config.yaml
num_attention_heads: 8
hidden_act: "swiglu"
norm: "rmsnorm"
norm_eps: 1e-05
rope_fraction: 0.75
bias: "none"
init_std_up: 0.0341
beta2: 0.95
weight_decay: 0.099
decay_fraction: 0.704
Each number is 500 + 40 x the weight over its row's rms, rounded and kept within 0 to 999. Layers, rows and columns count from 0. Numbers have three digits each. The size before them is the row's rms in percent of the matrix's.

# layer 12 MLP up, 1024x256, rms 0.118, rows 748-784, columns 128-255
099:523516500503487464537532484505511470511517504473547495521535492382444473522516478558464522470457442541534487487463512530585479462499481534519488492453536478411463475490507473474512481499525514461531558486481540493492471537490518480512489453536447502463500483564408480483436453465521472501550414421485494502472516525586488505424503501560456517467425491451533474577530482467470480455470
100:588426603532475498558485499454498508524463501546493498441491541448473515458435502495517506520440484471475456471498542486470471486505422627487480498522533552509532503439480441462537518555550485460466502518530484523463486516438537416561533465563540471508526455491459513534501500499568491546465466476480501503506512497534496499483499477530546484523529481450493507494523492442521560512465
101:458543568480467543488477476458499445440433498547552559460510518484499528502531545465496491548470514510422562520511506491585482460490505487480458556463493540476581496541456467465488549544465441532488457515506477477449501496502514531525433537522482438521464519504514427502608573539428490583423472538465521519578516564485512530569516541485472477466553561496494482469540466504454530517558
102:518484467537480547543526434440523474469525526550463439514494505473464503552480526508445487545482482478481433507481482468544511539528497508470527521524474523508458480518494464574403593492484544495520455576569499528529514497551503460555460558489584600527426551478521507432544461478481516491466524483513533518534452483472496496488514536467470554487484440446494474551544490485519463448531
107:508525553449496515411560573495518510466479535405542468557489517520515543500482535510508527502439489477564493440563516538425534530494477460528522491496481571416574534564501477550548413518472495556532519476543571506420512497472468504490493510470520462462507490592450443505471507460576561504495489457602557541516581494494492421536553455564477473514492567463519555493487544509508481525559
094:541478473512529499471491516519564457538453449487466477493433530535477540537478551507490466522467533534487527530452527462575568549477547540528503582487490501533430444549500448475471506524424436498518490531504454470502485524492483518477441486461512485389535468516511581472498518514483460500501532520551514543465518543606494485455512516470539471529469551516548557550449530580503526508530
102:563506494468538468495506444482525623538439464539502507504574519525552485459491566462453500502541444521514455519502498497513494539451499529364508559550532437480499464510539457506469475466484524455459531492491503495535535583538468522531480556546485491529460520502489495441502513458513491392450472463525507484484523608498476559465493535517502437494455497524504509471470512450504537540489
100:508379469470478551482462495461506473434487491478481553533554450506436477456480461506549510496560566580488458568510507516459511503545428469503415495476575494467485551497542527524511532552525473476525503467496461507435525530477482505396526490529546507453428516538458486513451440464476562487502611534450490493582489499518513526572530488545526500515505438506510494554550448540473537457453
097:594502492457518491494501549559549502510527493491525481403481491517473520489528461541509452576500552492490492481488514486534509465466515404500445521468560456509475486559482531531517506486482432472471514451456535451493498490461491560483582501533428430513501470516562440516474501561525519551419545513515393431501533498497514491463402442470544446463413487505505483487472501515496568476559
100:473527451481438526458524440549512504435404544510517534473569508463459551511475500407501549479494490446532521489504496489468548478461495487436498430534438517513488472521488396414560557515516456508471595567444466463578483502470480526467511492470441493441448470506534505542510560508450467438496476482510556487497564490511556475487535549434446513506444471523480495516465545514527474487500
102:445497514518473451529473483488537468485486500468438499478485582524506532577510470502535468490506517511533534480527470483508512502536519551462482515484531487508520429551540454439460517480492428484458401494503457502415574517494503465481509557546504517542476458548525482402467521493515468498482512513504530428535479507555427488551511446483488489508474501491464463513542459450501609416467
097:488532505473470481449479424536489513486442496479533524511539528510627517591584521474526427539411461519537486513527541493453449506512463474492527490480451485544583471523494565539457518602469464506488550474447457519525530495435459562503552532526483530512549407516594500503443494530511495526461560460585557457532412567554501520537506550478494436473503484449518446536469528465517530562536
101:522534514556457485512472510509537466523638500445512515499512440502491501529466463583413544479457491436509504469461478494465468542465486525481485477510457511443466583529514429462512516448457502573523488492496464384516427534474533576474477492459508458548543548481513515454463461495459432482497490527409466413469522497611482501476465540509520527504520535491486452502511492515476538512418
099:585542459453456526484461485490437504477504504532446477452542520494527556609548522500527546536492396498456527499532539495424536475467505521513521507462511486511576550530561489474508467447493491431502473528428534480542449529452487547530463520473495492458519477531454513481458503492538477490492556471477510487505512515507520435514488441505459485506474513553454466582464593505524446424536
093:524431495471536526435477524521512604491507467518489472518561523511409455494527498497478471504551429517519490526443454479516428452523468495490525469547465540536425555595569508489517493521469515561519460451507446487491489460547547549437554545506424451573508486488516556469491423434439473478526502544501521542494537514513443453460476459512499485574550556478529475519494459508403564500464
106:518589526569554451519559560546477469451519532495508555492499492562557476478534474460500430465525521515551514514520495475465511506496491438513536479557516444544510451507466467472515465440541536500596496566455451492482522547522485485541522534488462518504526521577539506427501539537550547543415440515512457452495493502540494499527535479504453490471492438472469441556543525479518469538490
103:490445476440487513483525526470522508475468502554455507483533518461557541559549515532441592511524506518534428453456485584578451467498552511501513576510513466469456510601487517507467501436533506449508454468455480480579523494491478396425492527575545543551506555468523499573513551497485533500567510468463476491469440552534544462484451494473416449459555526511491397544470526571515537510485
102:488494455490493440453526530522493536557487503566534501504429536510422502520564442468461476625531463522510476552491599501482409461477455477472446458550552525553507432505529482506502428478496492515549459497534485474464502512513535546525518474465470507574525498514490509370543489522514457465528505490577416412483538481417465512528510573502449493517506567457504455527478481445518472382462
104:453451523542490538528562502473561505487521573484521486495561436491496482499534511517447526554509481522558438520440446513525430512453563573457547527454454602491467491418486530517557559535465476400474525484477572482576533531541467599512499544492438515435457498514541478463529482465540457520543460494471479488539438453543565513547408496503390540534452475531509489509427529489427562517521
101:533456488469469498497518520524553473544433453520567533533480455538501556493514525525509453470519460549558493494534550486518471522475538468552523466502467549535502550549422533472477455445485550549508511470584520544529470571571543539519458448504488501515505468422539497456454442489542569476445481481554453549472512498460551506476467522456505428515531496477515482462471507547472584553522
102:508546497514450393478545551559496553542486499496506511560411497405462504532560566545472554474521508518456476508495514493452489475494530491426522422471526474488517405508435486417506509456489545447462472450585476559575532542464520480516520544450541475426537487484503494496422393467515515539528448485493524508499502468538509470427547454468472501478488469495574489517487485456486554507481
101:481495499525491473504512576463457450519392536475554498535525501566520494542455454549552499469553481572528574561534488470527527527475453549525491528495550531504464538378465510481484531499534538546519513495525512475479509436451431584517465476462500483461536415484359505538492509530532468508455500540498479578543433534552487483546417547462455536488506516523491517539473519503532574556500
101:404544550489563439468483519474502431522470490490449494499405507484531466468499561505495471444442485506482489494461488527419473558550471433423473516445506476447416464452512484574488503511557513560416524515490523546518549498437517525431527568509469343538482489489534505438531526534512564487525435565439558480488489528543474463541545496543497494499584543516493487472505461476420488463514
097:488508587470509433543521489496515520506515464531494502538430511506426544508457490433488538501526476516499505500540495511531476493486463473448457528446481522550493506488523530512396508488422476494500447483516520521603417541483491514521466485453522419487448512553533518495532540516459511482591471503507509521499459525475524508515544464537496497481454486497536405581573517525454508403426
100:503495536432528443477481451512494525549476576472495553418535517616522475507415508529486493487474514530521443485468444444554429475436584496522518517528487508471467510529487523538515421455507503529486533495491511519511507514500427512506499528422505515486504526490541526506533496554578466485506541479514504498479548505586522467429567572477440538526528525526545475496519420518442452518530
100:483481488446484450520435444484485506481516548487543412480557559434478460504462520492508491474497472491471524434534438569502416509541571483424519552480427527424470453460516452500453482498434558453517483509553485563510472457518471527495547445530512448507455526524491569462506494580518458490466475469491496538499478496539485490570511455493449457432524524464516493470459450536538524562553
098:423536458533473473472499575473543476501484494556468518493558530482422464503493464498521500452458514466449447602538477591514494557469457419521559429536542522474496507507484472479527549366482459462501477512610495547480528356514498451524473501460475429522472526483500485479578533447442512507475577508497575521537486473518509483448561484501472535484518513463516510480446537535523471465539
101:499535491556434574478532509408508451509462547434573489454416514503448473490534511615524554461488452491504482492494521464560521486543512501446531513523524474459484471505476483536512572510449492441521521449475521493434508498529502462486514559566583613440611483537476548470543465560529506482513588497532458415497509470522533499526497523488531497528504483493512467501443568467489568537527
102:458425419556434504546518469373437520467505506467541490495543538484503468567494499517441511513457457571574453578521452514471484522513508471515577513463562531480543534516469502465501490504536510521499476430489549482532570419497492508471519514513472395484508500495505576471527568526504498542579495519569537424427530545485523546533511488456539387485487514440518446574516455493512516442467
106:453491508525524468500469471511518533482468486543460472560491463548559432494493530545480426522502453567484567521545493491460548435492538543509505591533486493531523476468530486489475530501520503474476539498453529539479530487515526498538539409521577416510496459444508489454525480513451500528465519464425488394492459600509442523522499538539502514544456534578489459540546551452572531536517
103:547452516538508555505479383525515483475496505497391544511488488412493521502480549477433482475525507512481557566530565484504513512514455543518464466487490502501439450421511531544495607501474463421482471490436453532592504513510516523488483585524496537493496506515491502551475568495499472479455470514477481461440495515516527495560485521533594445494539503518469502510455565451492545477465
102:483475455498556505446443467481499503549468444503454501487497471508448487461412515424590526476460430538535520490412463481570529517501551555509471485506473511486540499498482509585434527501544559473514488518452462538551502492501521487426538421515531536489539498447568487492487588498512444512521467498515446489538512529463585507497502540506520492504471490521536446492423490453472523533499
104:494487535554482527476511542534533476568556466584519481421475610489507439509519513476522443470516488514514525499547514591432497509496446587546537482465518484525510480510504496505447549521531548479450546565525452521571528558492564477506473510475473506501494468432461508552505513505483565515527490448439534544575460414492528512479483519445508386561536448484422529463504573506546545536492
096:481472523522474515539474471531543513473479560582530502497490536539491512454548560459509514535505575549521515522534465459415511541498574544508532435505471506534483503455484459527537486512598463451420470497440462489531431540562480485460483541495510480518467521434468469502502440467503532485481439531574457468459463510491513453586597569497502429580497452521511517508500525474548555530500
105:433509491477508466477559480538482492505539504518466543526484457462488486543470492526526424533446468544459430535580510451544466525506538427509478469479450473546487483507479527551593466526533472505563471513515541517537526493482478461500461504527569438536483578521390528519412547528569520468486471540466517503593521437528481482546543540436538552512574557397474516516533523511480489492528
102:510489478457461480478442482525489459508499437482495475547553447497459446477472497548529509543511464453508522524431518527466505476527516551491606502513487466511526504527485420552540562559512480447557466448490475480476505491494525594570560538446494590542493523509464512515468503492550513519444502430502545517511592503527513504479499494434535548445509443452544543498491453496472483542519
103:449388526502514471498469463469482506509567583441488448452512544400471529473444585510451403505496475526504397550481499484514498437495421492507443570505498508548535517467526549495473510474439488535521500449566515495495582476491443444478495538450511496449544555479524517461537497513632536480454501533486496455478534487547525465487539588533483469436493448471480543522478503448507501479429
# layer 12 MLP down (transposed), 1024x256, rms 0.109, rows 748-783, columns 128-255
103:541561472491542493435491495551571495446538550520537530541546515441485446494513457472456469457461432493510530452498429553553543519516496540488549515525481530478533628497487467517523507535537479488455536459464468522476532467524456540513532469604553557556528524444495495506446509513452461479400488462519499470460561552474514445517551476462434457519510444460561507518481513528560491493508
085:522581494406535472510491468571487538474570456484511521452528469539508524453436481558480467446519394470555508512588426491519465426477472503479496437543516511511531526567504552523449492465485518498540527537403473561492534509505500459511406531446499504498557540490518529554488524542491562531531507531550508471480542510510470494484514445516483532500554545524571551459514560418537509474493
101:457509504567444460566482463444474556473496442515550502471479523515494459493507540427446497508554521510433525523512484523491529520392459523521446457535491560551545485600520513535540514570558468443568534586511497481488518513450438497511464515568459506453547558562505474485495512516512546517532544517495507506596480496564530533541495495508492488536524470452537516525494532579476498517520
104:561431540498486477539462472582496516504428457529401485530510508546458467553463497512497505491522444503571468517434490546484437475458451473498474566509491507406513505501553418515521467471511519517474532522455551526523525529475532517470484467519482533581556490414539536438551543561461497458551516510456463496471515457534501464404467525534484477531486509479480521443475486512412517482521
107:478470499583507478423511522506509443485491433521474441525554532571470535403536486512522560556488458448509459466509457529483481531571473484558440491461508470496419567519514542519455460467509459490526460444488429509438541462493503450510469499450487431487479458534473528503580494458515516410482515500484457513580464529445481545466523452461480464421525427484512458563446477590524553484556
093:552515530541511460571446472527526476523534495526448517452504473446452510452452477488466428507477491469524505504506464456464585495480583431492430462504555458462528568409513513558507461474536481503416503558468484466600479514541536528517488485534469566517553503405513487459471456495512488489406450444480494530483478458381520469514488483537499507507516528460446451513428533506492534510485
102:423554577559509463585512495533555534455528492459486487461470543568504614505444545544601505507522541521503460486510507508453487488524429396494521520534547537514507544542456529485500550476507530499497495507480542516466513516483558513539453459513449536441550482501500537559534466493411489537489469593435537530500524539470499523527467474509530507535500482524475485503508493441476566507414
102:500446541485504445448515548572572506469500492521546483515467481505552553452502543479525442447466466540498467572457484460532536533495475557578464487503450521468537513555534512493503569570496464512572584488482565478445538492517502569508539531545467528487505492512481546480496505585481471495493452498510474461471485528464509480546447507414499462417494516530521469480470444609501488440575
102:562513517488484550505475465494442601507529510460492498435500557461452431450489474514533449523557540570449497467424513509466454516564531575483523472536575505469489516446432581511501519453441514570503434486522532495509497490558430546529508496512522456539514509497513502542506529445513531538492524497435480483485452522523557522486586491448462534554491429557440561487497473565520483534532
102:466502507492559534510508512404533478469511542472552501453458505490571498508517513471498445515522461528546498549553486523472403451601525489559485547443517441462537480529567500448482544508516463548509520505549551526437489519501528451568496469476495535500554524509488523547509493524510438535489531472497510513379518554468546487520448509465514505491457539555497541493491534560478565583555
099:449430502538509534503467526485517448478476528470544484546504511468515514523498528461533526485468537498549452593527513422493465477517496423475451492532501484400493491562443442468488507472473440552467486520529484488495523504564389493509467412514463508521454475493504512456462500586533485523554473435521533542409450482415479425498514524520543456542535565545533528466499540535511544535516
105:497469454410524516501530463507473558513535561498431533537497500455490443475463477444475505539461497590482557492453532516461481568511524540441509460547518443505490467516500492514535510447469474529557500476412491483462532468509494538478521473566541459522510500557502477456486489509396475444504558424527420500531514552540497484496612494479514512496484475489545527512483572547485495533546
108:439560457448470438603476489486500533511546490462503608491480510442549507483516454562546541520488441493483486460475474442488471477443537545511552483514558531527466539486479551505589494461526527492480483541527581505511481514462501513566477505506487513507496481466435532453511495504506530485490520430429490509546538468532536421551444510501507551471510572504443514446467509542476495447504
098:464490484478552510487522478544488524481496569474480502502444541421507494520521486515479513579516519517468529473472501543493398577480558590506493571459495445515476543505499493503503467504478460495539489494513511558564499508481507535432481473556458427561484510474488547500446544487458557464411481510542452509418544385462545532537445491478398477482525536486498424450509436399527518559519
100:543588499476523515492495484539424451497494528513505472519556507477525531522430541461485459534495479487461463490559485518452542525507493479466489533560539584471522452594447508498411538419485404507498492527471541492488526482491478529484527508515428528531443506495473480555526450517474555548503551480453533521483395473503445457563482451443418530517535588457502559426524557523549460462448
093:497519406457516503518466444455509522541465422553508478518503529474483514466506502503491466488512468483522491448445523525538505506576470492439507540432474519426485459550534527508518497473473507448520419435530523527497488510419554558569497470485559489527537505527488565479413434421567502532467549536530566431457470516490516496470492454443516552486490536411445454507511567528443554475471
080:440501460492549423547494524444511457559486508532512510462443551543541572511508524486489552501464549520445488465566477437488531524449536571489494490463486522469441495593523496498489531503537410480510482577544497473504474489499530467513586527475502454545487521619462492475522499440450527532521569496476533568462502564446546429467489490458509502542508538530520483461470420569522460467442
103:521573498456510406468534494482556631571524490473451526493506525482521472499519478564458541552593466474533434498492475510533504482453589438476493465564475464525439525468532497492455516522494461500456483475459476465501422520434552510572507418486496495548488453502515455528469493473508550493475526491492510502508426514490528544559478519472475545487456573549435504537466442459504571478475
110:550436518532518482559580536506523481409523510451541460509581510519567487499505490483482443482506528468480549533474500540522497526398515490534524451555476459504441474543560525477487483517547495510460509413473523510570500539465464555533492499434492525435478429504471496502589542503461518432441427509474441529448511553508491518498472508529507554546467526417510464502529508439505519507535
102:515408466517525532518410523570517438558485484520448524472493457557459485493437446529516487533545492470540454420533424607520496427471458493557522477519530561504509581474490523494490479515490498469495502473570564507509542520503457494549523521501537513570512522438535507531507450530450453543510473513543531509478521546498452515544479554509455544503399435523450484465520427524510493539455
097:490502390460468496496443459527509545544515510466503460531494510460435514476548547500459533494489411423499469473512438536499466409475453516542568542523495467488495478429465515494499501506458555486507450557555483550429458477569502561543520507514524486462522564509483461479551559508470457414427443441467486489529512506463355545462533530492570513490442552499518544478464496541509465533509
099:460445584540483542502463530549535522513526454498463459594485502559434568561445535512556481492508495494461477436497558507398494509470485503457513447536457506463504528499476486473530543467542461501479546515478502509514469539525500560516443470580473537477602562525539450534535516443522500501544519501463538538487538436464540493515509527541547468447508527478505531492514455455448522561460
104:500513518526496441512450444459525512438397496497511540511520465542488506567497447542551539488471525475510476499517476520542485481485463502476564518495516465478509498391459462531465533491467512487516459555476485443533539468463509490504462518572442499421520427499516496540499435486547479523484398500556462439446452558424436488535559514503472462540482580523470532460482475460427569561475
098:540484476455477499472502476552569457461548531445445497450495418446541515525448505473534534532509561528423478508497438447496564515567519481563490485497565485534488540529503472508511493480545490488481526488600506522527473498474520493487474521442546563490497518474526566416473484503487490467530489451544455475458490524519528532527448542543439488542511560490539500527437526477504456521539
105:426520428505449452495456474512480534407480476483503462518502518559484489470573468463503482486452481474452490470513501427537536519442479494484504520504487418449475500438533473510550565484450522539485517468478441420461495457479496446497508506531544459472510581539566479486496399499561484501519468550504471439590504401427576475529451485486481530542493465477588430523556516566501492419540
103:502441467426510502543495481529424497550521500545522504575510458480497490486457525569534473558545497548486465508464452510522548549456501519460552527491546518477495427536520528533576423496438553503549519467501462424548515518506511507523518600556508562547521467415464524531459468523456548461482500483491489489466465507520469530472483531477497504504526463432489456404499431471540556508550
095:489486496502431537479434510542553505541508452519513522532607493452523489494603502444455506479499492434512511475522507525502504557487460464589393467565563456569491473456490534540449471524454476550522516491480488439571465499501456440500543487479519485496557563542482428497539558494481428502436497487459453490470555454519476469484481522507554547429455471446511468517567497466531444460477
103:533454454518415463508482516458473546482475434516519531479513439521560404534438450542439453431516413458513498495514448466441483509496485495515503501514492457465532535470490583487517441508461612516498483485420494513488462504405503545497456455504574508532505552495470528481468498488523446565553512488517555526553546437537474484534479491561490536492459507462530527484517574512510503524477
104:407526505554527534474497513488471524505497488487501464558574468538476510527417492473513515464456535484462533487546487545481487482432544473609515540540525487515512516521502467463429560512504508508466500482469450473538509466530467515463534447517434486495399536520477511475501479512453437491500489552483498463479505442492562459529516498423513474532535571504534432537473573559578469493580
096:434548468487485463463465496529441448474493432516498507506463480548603498509512516514469525425530453486484444463497507510459515516520507467514551541508454452534448453445454489579558515471566484517446582428461475562547487480451503464528520540563422502516509412605491509513508503520517487521535506506410542475500574495510484529524398483541488526542494465513494545549514541524430455507447
098:520456457446549530519489424450551416465531466554489536492505531507487513463519553459506545466546503529542553546502520465480499435433482531478503504537507517476430519545464492516504502527560504471449480544480485509456443487499447522495518445528509418497407508540524441505527464462425509450479530509456491529513470497544558502471556503473540418484520386503508528478469531512559479495529
101:456590548496493507479479464565520514521420513590541509470489524462499451508373553461534446486455519487541496504421460490516492546539386430494495474386495474474494425416486531480507459476563465510481477483527480496505518499419527507485451467485462556569524492535521496475538500489519487454531548536517505491523522536544581429511457479474542432530473489493485472484469426491510537527454
105:443574525526492467469443492482444447507517535502597508458462530460434507494494433559526525565445520446505477480475470536521543522441467513541497492507458495576545462522461531545432412541496451520522553467503489485510439473524499512533480410491553514496518478469414512467469506523435462490539465602531476556491572496475527547497489490472583478444521457570455554530465439469462405487492
099:457529503514569511540468505455584505482499489507426603560413560522476523500524523493508495509559498445478549555541549544579500553494559477508492510473568446486486555448544513521519525521506498501437519511542464441461521541396537503463596561500458496487502528542461515437546509466454507469475503537514521424574493439530460521469457478512515568440551438495561535540528429548484442544463
108:508521564528556512453422589519573521472532519530411490461521549543445527522533501550531522497482525456515489496511487504560495495538422459532435516498585487488447503491465468456528528516500453533575486546470524521465437427422528480532502490494518522434483564523498534454452503497488511494507537567477441596545478476523477425466475479565475430528438511462492471541513533464526515553533
104:467474457534471464446520505561418536595470513472488450402468485530499529428539569487538511491545525443559462532531532449471524482481538458509447490483543519537586413559579451548515519531517486508554558479442490493457485467491507547516477473492510559526446501500513545469509558493527453487507548488481450483502475575522557573540465477520488523439475542497453426562498531500467486476481
# layer 12 MLP gate, 1024x256, rms 0.115, rows 749-784, columns 128-255
097:495525466486468461468459486429515518643483471443449504542545455462500455481474499453476487545444508490494516505514492480527570527501512524530482501446546583484495519509534486464555479463431527526569510514550476482538515525462527477463574485424496445446550532539550550521562467509539499566496518460540441470544532491433507551526454515512466423547470496481493546458396486538476537476480
100:515448488549479445469496499484477571506437512485438481398456532492477531463487458522572455474460500519539492493512429563504455547529518463486470487494573476523505459528453490489436520524442475496471509500530526494420530559471486557494464483507462496528449503471526510505491573585555404483507524538505481585463468488460485446493571520520467548465527436479563515461469528516526478417404
098:504575452500462507421521484538474437515567506428486488592554455584498510502470585536503411522545511513476419551507558518561537521482473529490406499525479460514524455481538476495523532517484498488464542510447499495445536545537506505465489483493425513577448489529545529485549578529527513558548525500416452521491505451545539467496446566459474543542470538538402449450472468447473495469551
099:496464510536432408581493384545496550518548483533535565550492514567485548476442463514510546489572525534523543510492521485548450459482523563502545464488434469536560473467513524444553485472564503470502519434443492490480559442513478566532477450474453418502513519448570422555541554503485438540453553526544509501516502538518547484492449539537511477517511494511584488558482522453515532566497
098:502492524507544519498531543491548479496502547469562468428402549514476459484535433552491509499574530494511505485465412532503477514426528535565545515502543459502466446513487495558527464486534533516578459431436470537480465468500497503517450516484552394426528451505500525585475466456509491565559567532483500522512502562524491491566453520528459554477536422544414496453567540493444486421499
101:527536476457495508571544498538487516475491499465408544530470454528469556504537492517536524506445492429541527547507540437442464473480513477534462485502491607500599474437451512506566464429504586458477548467530488514489386521461563508450434412453490522505505482484524577480407402531499482530513494515491488492482475454529469491485492465557544510459490468532485452527519522497513566566446
100:528542447558553470473579506424507425565453519507422485523435508502516452485500469486441473527559511462514520473489497497527530526503509452546539517478446580524513455504502498535518560533499460536492487542510469501514487437465490528478515468476544492541578499570572524522545498495469494478472528454469538455475494506415508489455559522480505487459547467471585449518555512529465467469537
101:470525531471546486448490435488524494594482518426486495487487556529462503541507473538477506550564507509568477525505551485515499518528517572499463499525499536453525489512515487531511546550542472485505582508490484570457490575509483579477522517424539482524567557481520544546459515410543500419456566492446452527521511485453480537460548504465555520462512459479527521492488490478446521465432
101:517496490492546469497496550469486475497503493537496536551461456555539514489457506461443495500492532523443532455584583485521481504458488570450476460469482486436487498520539580483521525562463492538505412535521508481500532456558539558449447476535527542551495457488513477438491540553514527546486490422480452454543599390422411498477542511537498444501444493508444497459496510529479486506532
095:511492482493426486547483504528539500512519497505538526448487550535507447491415488584494472510485460472496554470414483485484487503550515467555568454456515480579529503505489484529520463429558517534549469546490494527451566499489535550444512465438484537555547533551459490490528468423438481449441497430487441438521490497523505491541444524454574435521487431502518502507529481515600486516516
102:395506527491490472481446472502524462488409482484553534512482511490537448507454503559455486474464404455517526511468515507548478474479506509454547517510539441441465482464469468452447481479522501464505448505450443433448477464518469540546533511532537490526482547464575518542463533501532525512448451506474460519521427499506561536480448450509499534470432511581530515509599465551501483472499
100:477499495515523492481436486430526469500502638481471503508482524568449477394497528454485487544510485535564588455463516602554448469445503490520504571469515484507536528534491511523491495512531513490540468482547487435395561501588583454468545459513485549501543517472535430557480492560484548538426477505538465498465475470476479422470525502487536543464536523503524503543488524506481612525546
099:473503494498473493504504465480404474475513495542448487509502523504528471540500473453476566600510558509505535483504433511500504502474516421511445524485413505426557514551537530520422468541457466549450486548479501477490430522538471539446540572545458493557550542501478524543549475516577538509490569513531486489474429509474478417521518550468460493527531435461447488475444532456524602439474
102:522505503509446511539481477480544497538477515529403537448528472451484476486479498531467502494457410426521465514580520537500518504488464473502452441500434483556466591548485490472601484533405545479539511464425497478461574488506498485520518528568427459500448606507482506517540530518546487490527421425529499456456509420565506428477422454510552493544485535548459539450528477531474582480475
100:499501493538486534519554456492463498436500523550420498489496442466567475489530510518468473490459547451462459469460502519460530487544483512486492508495562480448451596518547501523582441514506457533495513459474564509495522545495489600474456506414523532444512563495481429538437475494572488481484482478542462568475489473461465550571516487649545500430550443437532479510489484488456462482448
099:495536475503491450431444519463537459561441549540428521507455522482525426512459536482459561584471497559518467557514473526456479549487445561429437538457547599553467508503475566525515491501433514469541495502518541514512476423473622539437461530439519540501530497515449548555481563414469490525522521478520428490549457538493495415538484495468540535499512412551579466492508456477489502519477
102:504526466507495510436434530463511440499493516549505515489543527526358484541480483531530530436473515516473499560458527512497477516477510536563494413588445464548508548592485559510455512571471514487507494497560632542551444428525491515504512511477568460506401486498453494487447522506480550543491528520497482503505550484491547510505502521497530489421479485433527543496539508451550459506539
104:492526412463518508587514551459468461484449462475567545467467474487531579455495553508506528581527536480477468494479485492550521445508489425458433559498459556485477432452489511482473539465498517517446483506505489508490567496519500465523421508498456478479482451573529406526498562465481469491568474455555533505422466460547479475507454471452538497462485502426462524492551437522557556487460
100:531454489476509489532545447478554467518491426536477502516500481491520500575516553586501525501496429528531554508532477458464411499565496544555462492489469507503469537540485499513416517582507554533515476528548469447494444446541570545470527516482480541483592515505495478536463456505526599514491523527426557545473558531439521545495538525469487528492464506507504562534558491464535606510491
100:539488534481480494514482509523420581522527504511480539554532483483553511509500493556453527559515451433528569476528485567499479501471422508596492543515567509540499500516534489500481523479603528595488618553467543504503440484469477533469513371535514476579513578460517511494555521460510455531491548549523530523528515510502495481561470417436556472492478462509507488513482574477460438530570
098:537572554439458485527514498483512614491461483478507506539500463503504525467546415510513468475502591512471481605505467485548457451587471464547552495471532491496458570519516454456467521506557623440501509515496453465482511468554490562522441551444500533508522489539495484541578476482523443469516494453399476413471448479546485449529503510446516548473480532495526482561454563529470478516439
099:509514490514473460466487433560459555522510531517456499537486536517557468454437486561485505507529538485544543512526560492501470507481456467508481560462528540566517553507475576500537512496562522578449520455528433473511457454534509471609455540463472550517560589561489466493525524524586510496469522523524523484547451503566494505509515510506454492489473489518475506442461514525513512533532
101:424536502554489488470480476437447532533441475498479547445533536425451466426473527554502538489550556533536508497556500547446426545474514579522483482445449470513538510459477495476546443547547432442474543453517504515529476494555544481451515492430494536536492428441490480476618484481492456453405473529540452501483497531568443478501544446473520520519485461477500535555543513494507469537456
101:488399512501498476567531441472481473540462441521510507428524540521567499525416549519530539469479451425517445496502492515520443514531497393515488515531488544485459567491489491499486453437453456493555551517480463503474492473506511507487532538499481463481553452439485493554566517494517466473494527516482496503470517422608491473525519428481594495530495479540536572457576548513571492547527
103:468551466451520557459506432438484460402446523567501494445518526459450524453472516452511483577511517586445555513548486533464474471514491500495490525494501480535498489486582514554452546490469534436513529527561590516617509478481499550544494517533432429511519476446496491460512499491604458452492513552480539483520459462444452544486500492582456503438576486442519519542467486488432513446544
097:483482457532507515460541525458497494502465458522521535575528460587434497487500497457520491484508508524428460531485494469505493482475519475518515508536543532464487423504468490526454521508510491536567465464542481492527493345517525463423447491440503487544521409506506520585569458520504504517478531568497535492618586494474440514495550522480501453475486505493553490426518453477443576480520
097:587540497522496529479463532487548458480463504531514551555500512462546584514472477464515412515481485517465538475530521396527436513405517556538486409444472466538547508599487442488445471429488499495523432449536554442554522495467524556465489476558561500493524445489476415466510547490469506452513480483477409491458463572536518459585519482442523494539488540543450541553562477499494597486503
101:583452538504567468503536504591447446514416482542514476513488474501458479461489462498489539457507508490457500502438555443496504554540543534546545481488464506502545495457504475467574518410562499440555556599537441437492550526500504551470477614463493508484506487481421511475549489417500528468450435479571517545523517483451459487504492426539513510546485421486525535453490448559490492487492
106:522512524493518468429440482512444536455497495553443478462465548529575447511479455483497495433518486457537506552446481515552562501463511509489501518478452459535546469502541576467478490472539528463489476440509487462560501507513550556476489478499524561469587546562488446503452516516470440544474541562524489490499445538516581488551439554479484548434451444534468491615550555487511574547485
099:404531420420460469500468499477508470468497476458516430533488540549492475463493428491529498473490550507536409487461550545513536563486517554485523551594533559523468498537531544521522507499504521553569555560515489412485502541404484512500541451540481478524441492543504543545540523456496495496498518532442513483569455547439505547504486476570531475534500491516474549548487376472533495474474
098:534505539493541530495467494535466495510529499432479552486441496511506474504487528527521503424500532551441552551427520497543479528554466447514550496501470589523569520518406441492465506546491534456540523577485526440508506536473513492520435462497513504439527548510573508461428534479458469459515597491557536427484475483499521500435461426460490498579518481443541517408462494509539532473479
103:467560503499455534502498552554579472522441568546481532510511532397561475443461522508475576572511486540495499524472508468489486497475576531539543576504500504415497411494492450554431465497483464473490575519509560476465478483445555527485513441489503451501439481537494507529560536516481465525475475572470426477529468517532495512510462462469549562526509433465456531450510473483484501511456
101:517505439512438485426496467474467460463438516539489533575490595500478549371517506537518468538499524491450492492519474490530457553461541596528451429552501537508473456477555466448559483442481465424503522483478489453503456552565564452538547490483490473496484579456494553520478561467488488455514433515557505459566539432460478434500530495549484469458448560542532529486502500520517479493501
104:532481527532460476498540467477481484472456534577451534550477534475528528498559530479380416468504474519527475487469485482491496506521486488556557459468508550515529516475515529554458514472492514492524549503458431469545503496536561558517447555541527553463543495418463527464559496487456482515512492558517454537457580441446497555480519487485498555537482507470461558580534457488423457549562
102:458472542463518495486441501440516473515476495529534472532553469464483482462569533493473491502496532508500483475529563476565479539538443503553541554554468405485550494563478495495539537453505460519590451493514554516504478513481552565447479497536540494507492599456455574540545464451446511562524415419492519497531592496546494457505561543536550469505476469586531561499527431561520513477527
097:486492508534515477514493494519511488544443512499488580470455459486558464473461472504554515409421524450512565515519492577497486473488475438487497528443459493462572480457517511499503499540479495500568508541519469572423519474515541463502497491486489484526497503530506493551500467509544532451546489492527554443481525547492594572513528536408539564451499567519574504544525485520508450510536